From a checkpoint of a small transformer trained on Wikipedia: 10 layers.
Each number is 50 + 12 x the weight over the matrix's rms, rounded and kept within 0 to 99. Layers, rows and columns count from 0.

# layer 5 MLP down (transposed), 1536x512, rms 0.0877, rows 416-441, columns 0-63
52 61 50 37 47 73 36 53 46 44 44 67 37 67 53 41 60 36 46 52 63 38 70 60 42 55 56 57 74 73 51 42 70 36 46 53 38 57 39 43 45 52 47 41 73 48 60 27 34 28 53 62 53 47 12 61 43 54 56 47 51 27 54 40
47 43 29 56 41 51 46 25 57 67 43 26 52 56 35 43 37 56 57 29 46 51 50 51 58 66 58 60 49 36 52 46 43 41 56 58 45 53 37 54 67 31 50 47 49 53 38 38 42 41 55 27 42 52 48 64 37 39 37 52 36 62 47 62
80 53 64 43 59 52 57 43 37 34 60 39 29 53 51 50 29 63 55 35 53 57 42 59 70 70 44 65 48 59 58 56 37 46 54 62 35 32 69 27 32 50 62 46 68 40 54 40 43 48 41 49 58 80 31 23 55 42 43 53 51 35 51 38
41 41 38 43 29 35 54 45 50 58 66 83 80 32 54 54 69 51 73 51 51 59 55 38 59 47 49 83 41 57 46 47 44 63 44 48 62 58 29 53 55 54 42 46 33 50 31 53 60 47 55 57 59 56 49 31 37 47 21 61 49 48 50 28
52 68 44 37 48 70 39 37 54 36 50 50 58 48 59 41 36 60 54 51 71 45 55 57 30 41 46 43 52 34 56 74 71 43 72 42 48 33 30 47 40 53 46 33 46 55 39 39 57 27 37 80 31 45 28 34 50 25 44 54 57 41 39 37
39 46 41 51 58 56 33 50 37 42 41 39 59 34 55 66 47 55 38 33 28 58 45 55 63 41 49 49 73 49 50 47 46 31 29 30 57 83 47 52 34 46 53 25 48 52 63 50 40 48 52 60 58 30 53 51 52 50 41 53 64 58 52 58
45 53 57 46 53 71 57 17 37 51 32 35 25 30 37 53 61 48 25 28 42 55 50 62 48 43 67 49 50 41 66 62 58 49 45 49 38 51 51 50 37 59 52 63 74 53 51 64 57 37 54 44 26 49 65 37 90 56 66 44 60 51 67 66
28 48 64 55 53 42 58 55 56 49 49 59 67 60 50 58 62 69 41 36 56 52 45 67 50 55 56 48 45 62 61 27 71 66 44 73 39 52 50 39 73 42 54 43 54 65 46 48 71 64 62 46 39 20 69 46 59 39 67 70 50 74 53 53
57 63 39 39 56 52 64 29 71 41 78 53 43 39 52 48 55 53 51 59 62 57 53 15 32 41 43 53 48 52 64 56 54 36 37 59 17 62 38 55 50 35 37 52 46 39 57 36 58 28 33 46 52 56 53 41 54 74 51 24 72 54 56 38
40 32 51 46 50 47 33 36 56 73 16 45 69 41 52 61 30 62 50 54 55 44 70 41 51 73 37 49 45 53 52 77 66 51 39 48 55 23 50 56 45 45 58 37 47 44 50 48 56 44 24 54 47 35 28 45 59 48 72 58 27 45 52 49
36 40 52 45 61 41 54 49 52 50 45 55 39 41 72 41 60 58 55 49 47 52 77 42 44 60 66 55 31 46 53 44 49 41 33 37 54 56 61 53 70 43 56 60 57 61 45 54 47 45 51 58 66 50 55 61 89 30 27 40 47 58 62 53
50 43 53 61 39 54 57 50 36 62 50 57 67 56 62 34 45 58 48 47 65 53 55 50 34 45 52 52 55 63 69 58 55 52 56 34 51 44 47 41 57 53 71 43 63 50 54 46 50 52 56 40 65 29 54 49 49 49 29 45 42 50 51 52
54 81 41 61 66 57 44 40 61 54 44 69 50 41 54 61 47 37 52 59 59 37 49 57 40 55 42 60 13 22 51 25 30 29 55 49 78 34 48 37 78 51 44 64 72 47 54 34 37 38 37 73 67 60 31 74 38 43 39 52 61 32 50 45
44 52 50 48 51 64 50 40 48 49 56 42 58 49 56 52 41 35 47 52 69 45 41 48 49 56 50 46 54 41 40 58 46 40 40 36 67 33 51 38 51 53 44 30 60 55 38 52 47 47 44 36 45 56 53 49 53 49 52 57 58 60 49 40
64 24 26 37 40 61 59 39 65 53 58 45 51 33 57 52 62 56 43 39 28 47 40 47 33 52 58 42 57 45 53 55 68 59 52 30 58 67 27 51 42 56 50 32 46 56 49 71 30 62 56 59 41 36 49 28 50 48 50 42 48 48 26 82
44 48 44 31 39 28 52 71 44 35 26 47 75 53 57 85 63 51 49 48 63 31 67 40 52 55 50 48 38 49 50 66 34 76 66 49 39 41 38 48 52 41 64 43 71 41 59 48 55 47 34 59 26 42 33 49 54 43 22 36 41 58 71 50
65 59 43 38 48 30 72 46 87 43 51 56 67 45 45 70 24 49 39 57 45 39 49 33 58 60 51 65 57 55 36 51 75 51 43 47 48 27 41 41 57 54 57 46 46 48 56 33 37 40 57 72 74 40 53 45 90 48 41 77 52 46 60 62
53 40 34 61 51 26 34 35 55 36 48 29 35 57 57 55 44 59 29 54 44 83 51 57 45 53 62 47 63 53 55 58 48 54 22 48 60 69 57 18 43 42 35 44 41 62 59 46 51 32 45 57 47 45 58 49 52 45 49 52 40 60 54 46
71 54 51 69 58 43 40 48 50 46 63 41 67 51 44 47 32 55 52 56 48 59 50 42 74 51 46 52 46 38 44 51 60 52 53 56 47 50 46 57 37 60 51 55 32 26 55 43 49 34 48 57 40 61 17 47 51 48 69 50 42 52 86 40
57 51 55 40 32 68 40 41 55 50 57 56 66 56 48 76 41 60 69 39 48 62 58 39 48 60 63 59 56 31 48 37 34 43 51 34 45 45 41 46 55 63 31 57 57 62 42 51 39 56 43 52 31 49 56 46 58 57 54 65 63 38 69 48
41 57 52 62 69 72 57 18 52 58 33 32 41 61 69 26 59 60 51 32 54 44 54 32 60 32 58 66 62 63 47 41 37 43 64 55 44 54 62 34 53 64 39 70 57 42 38 53 48 66 36 52 33 44 55 58 65 56 54 53 29 37 50 59
64 36 53 42 31 42 71 56 64 46 35 47 59 40 43 65 38 49 59 46 59 40 57 62 64 49 30 34 57 55 46 50 56 42 51 59 33 59 42 37 46 46 22 42 47 32 70 30 65 51 24 55 78 43 55 56 60 53 43 28 36 44 57 24
40 43 59 44 58 61 50 56 48 42 54 46 35 43 45 57 29 53 49 60 70 61 35 63 43 46 48 61 40 36 39 51 38 52 43 56 47 38 50 35 41 56 55 49 46 61 55 45 40 36 61 55 68 43 49 57 54 46 44 38 52 51 32 33
45 44 46 51 37 44 49 16 35 34 60 53 53 39 61 54 41 45 43 50 24 59 58 43 48 48 46 49 41 40 54 54 44 31 70 39 37 61 48 45 53 52 48 43 52 49 46 35 58 43 46 58 36 58 46 46 47 46 44 50 47 53 57 60
38 31 53 20 52 68 41 44 56 34 30 49 59 24 42 37 43 59 49 52 34 49 47 62 50 63 55 44 58 27 60 36 38 49 51 53 54 34 44 23 38 31 27 36 38 43 37 55 27 43 56 61 53 42 68 49 79 26 55 46 42 45 48 28
50 47 47 55 61 66 73 31 77 81 58 76 62 57 37 28 57 41 70 65 76 44 57 40 41 62 62 52 61 52 38 48 43 47 48 58 61 67 61 64 45 49 42 61 33 57 45 65 62 55 36 47 67 40 48 72 54 52 45 45 33 61 44 53
# layer 5 MLP up, 1536x512, rms 0.0448, rows 417-441, columns 0-63
47 55 58 36 66 37 52 37 35 77 34 41 40 60 58 44 57 49 64 38 47 37 49 45 67 48 57 44 49 40 70 66 58 58 52 66 52 61 47 52 69 48 41 48 44 52 39 53 51 44 49 41 52 40 49 77 56 35 35 32 52 47 45 41
53 40 76 64 36 48 48 35 33 17 36 47 47 44 48 61 52 62 47 64 60 47 31 68 65 41 68 57 43 54 55 46 50 59 52 43 56 36 39 32 59 47 67 40 66 48 55 42 36 77 53 38 36 55 56 42 48 43 51 70 37 36 49 38
47 82 62 51 46 46 50 27 82 77 24 45 49 35 47 42 28 50 35 48 27 66 45 46 40 50 43 43 41 49 68 58 50 67 20 23 66 50 58 67 54 51 71 25 63 58 51 45 38 59 72 44 37 37 62 60 44 38 62 46 65 53 44 35
57 67 53 66 52 41 39 38 42 61 28 36 47 65 51 53 52 57 26 44 73 49 34 51 66 71 43 50 39 63 51 42 49 68 25 34 48 61 49 47 48 78 58 32 48 70 61 38 35 65 57 47 45 35 44 67 55 49 46 29 60 48 50 34
56 38 42 65 55 47 54 64 36 49 52 55 43 22 49 54 64 57 30 56 42 51 48 47 32 97 40 47 68 41 35 42 69 46 47 67 83 40 64 47 60 50 24 69 42 34 46 40 44 74 34 55 53 65 58 50 70 44 57 36 36 56 44 56
45 55 49 48 52 55 62 43 32 45 54 49 40 42 38 41 32 46 67 41 49 44 51 48 51 48 23 40 53 61 74 40 34 45 52 67 46 75 44 50 55 44 42 58 58 48 47 57 36 63 73 50 49 52 48 67 60 81 52 13 39 53 32 28
58 32 48 60 39 57 50 50 61 49 38 65 34 47 43 26 32 70 66 42 60 43 49 44 59 58 35 52 59 33 78 77 50 23 35 39 53 64 40 47 46 54 47 48 55 66 51 62 50 68 52 60 65 48 29 65 71 59 61 49 45 27 45 64
68 53 87 51 35 67 32 62 73 36 59 67 35 65 59 65 53 46 72 46 38 48 37 59 58 39 53 47 44 46 44 66 65 56 71 51 36 30 57 61 50 48 43 46 55 59 64 42 57 54 53 22 80 46 62 53 59 41 48 51 58 51 50 40
59 66 63 75 50 58 37 68 51 60 36 47 43 63 41 56 66 46 26 67 42 61 43 53 43 37 63 59 48 40 47 53 54 36 50 48 41 68 50 53 57 63 38 20 49 54 59 53 55 69 34 40 63 48 26 22 56 53 38 54 42 36 51 35
48 46 41 55 62 42 57 54 45 60 40 64 34 57 68 44 79 51 39 72 28 66 70 41 51 15 35 55 59 86 42 45 68 68 57 48 59 63 41 54 54 61 70 39 70 42 61 50 54 66 48 38 77 54 45 46 38 60 36 47 53 33 33 72
87 49 39 40 51 39 72 39 32 52 47 53 66 39 55 61 36 42 25 74 51 37 44 63 51 28 47 54 52 48 44 54 62 34 54 28 51 19 59 78 49 51 46 85 44 39 75 55 79 48 57 39 59 33 86 39 54 41 65 47 52 56 28 46
43 50 55 53 62 50 69 65 48 26 25 46 67 37 57 47 47 48 39 56 48 60 46 27 53 50 45 50 52 44 55 31 56 44 69 44 34 61 40 31 46 40 55 57 49 74 42 48 61 68 62 41 80 53 42 43 30 36 20 45 57 48 50 63
56 48 45 39 59 55 70 37 42 53 51 45 40 46 47 53 51 44 44 61 44 41 45 51 38 64 47 48 47 65 42 46 52 47 48 51 51 46 51 44 50 54 40 68 58 47 52 53 51 56 44 44 48 45 37 33 42 56 50 50 52 51 42 48
54 58 57 48 36 47 37 49 80 77 54 48 44 33 57 55 68 54 57 55 46 64 54 42 14 77 62 35 60 38 37 63 54 42 17 43 59 25 48 32 47 42 44 78 47 36 68 63 42 82 59 41 54 46 44 42 63 58 55 47 40 35 46 41
57 34 50 47 70 28 70 52 42 63 63 37 53 58 53 50 66 57 41 46 65 24 68 58 41 54 35 55 36 67 41 80 41 47 55 56 41 35 59 48 53 76 81 55 34 39 38 43 53 44 61 51 36 46 33 27 30 74 28 46 58 65 53 47
58 53 46 52 46 31 38 50 66 64 51 55 64 50 55 57 38 43 51 50 53 58 59 37 58 55 64 26 49 52 49 48 37 56 23 35 39 27 56 68 33 42 43 69 54 69 33 47 55 50 49 58 63 38 65 36 66 33 35 39 51 53 60 39
40 46 58 58 47 65 68 52 58 58 53 34 34 54 44 53 55 48 70 52 90 42 51 40 90 49 58 32 62 36 41 26 65 53 40 57 53 40 63 33 62 59 52 50 53 62 56 40 63 42 39 39 56 72 54 57 38 65 63 26 25 48 35 47
71 59 43 42 56 44 57 35 40 52 70 57 49 74 54 28 61 62 47 60 58 44 55 61 46 46 55 37 75 64 54 53 64 54 55 38 57 36 77 46 37 66 69 38 67 58 29 54 49 71 46 65 16 46 51 52 50 99 46 48 41 42 55 69
47 54 58 60 54 55 65 55 22 62 58 40 35 40 45 46 53 42 40 46 62 45 48 42 46 57 48 48 49 45 50 66 62 55 57 59 44 50 60 79 55 66 63 56 62 54 47 49 44 46 44 46 37 61 33 70 51 66 63 50 49 66 39 52
13 33 39 37 70 51 51 68 31 35 51 42 66 50 60 56 41 54 40 47 42 69 58 45 57 47 43 48 52 65 59 45 42 41 40 47 50 59 56 56 52 42 40 57 52 47 63 42 61 51 63 43 43 48 50 38 40 37 41 55 39 46 56 33
45 35 59 52 38 38 37 50 39 41 39 25 44 52 62 40 49 56 57 46 63 44 68 52 41 52 32 53 56 36 42 47 50 51 74 57 64 33 54 55 64 61 57 53 46 53 30 37 48 65 31 54 34 64 58 60 63 43 52 44 40 50 40 42
29 46 48 52 46 54 54 48 67 44 58 53 43 45 45 54 50 47 49 50 68 57 48 53 54 55 54 49 57 57 45 48 53 54 54 40 54 45 51 51 58 50 50 67 47 55 58 46 57 56 49 46 47 44 40 46 48 47 53 45 43 57 46 62
51 43 55 54 47 59 42 50 67 54 51 43 48 37 53 55 51 70 55 54 60 52 49 54 42 46 54 58 54 50 46 43 66 50 49 47 55 61 54 53 49 50 56 46 52 40 46 55 58 65 57 47 43 48 51 42 61 56 57 48 44 49 49 54
32 53 45 44 63 66 59 48 57 55 63 32 33 71 55 56 52 59 47 70 50 56 59 49 25 70 42 44 68 81 45 50 66 43 56 34 52 51 41 31 63 50 29 61 41 29 56 70 27 52 55 42 42 30 58 56 30 19 59 50 55 49 59 58
63 53 59 61 70 58 35 61 45 52 58 51 57 66 42 65 61 49 34 28 41 44 58 59 58 46 47 50 52 74 55 50 68 43 53 42 63 61 38 43 43 57 64 55 30 58 46 43 47 65 71 47 47 45 55 58 63 32 43 41 51 51 37 50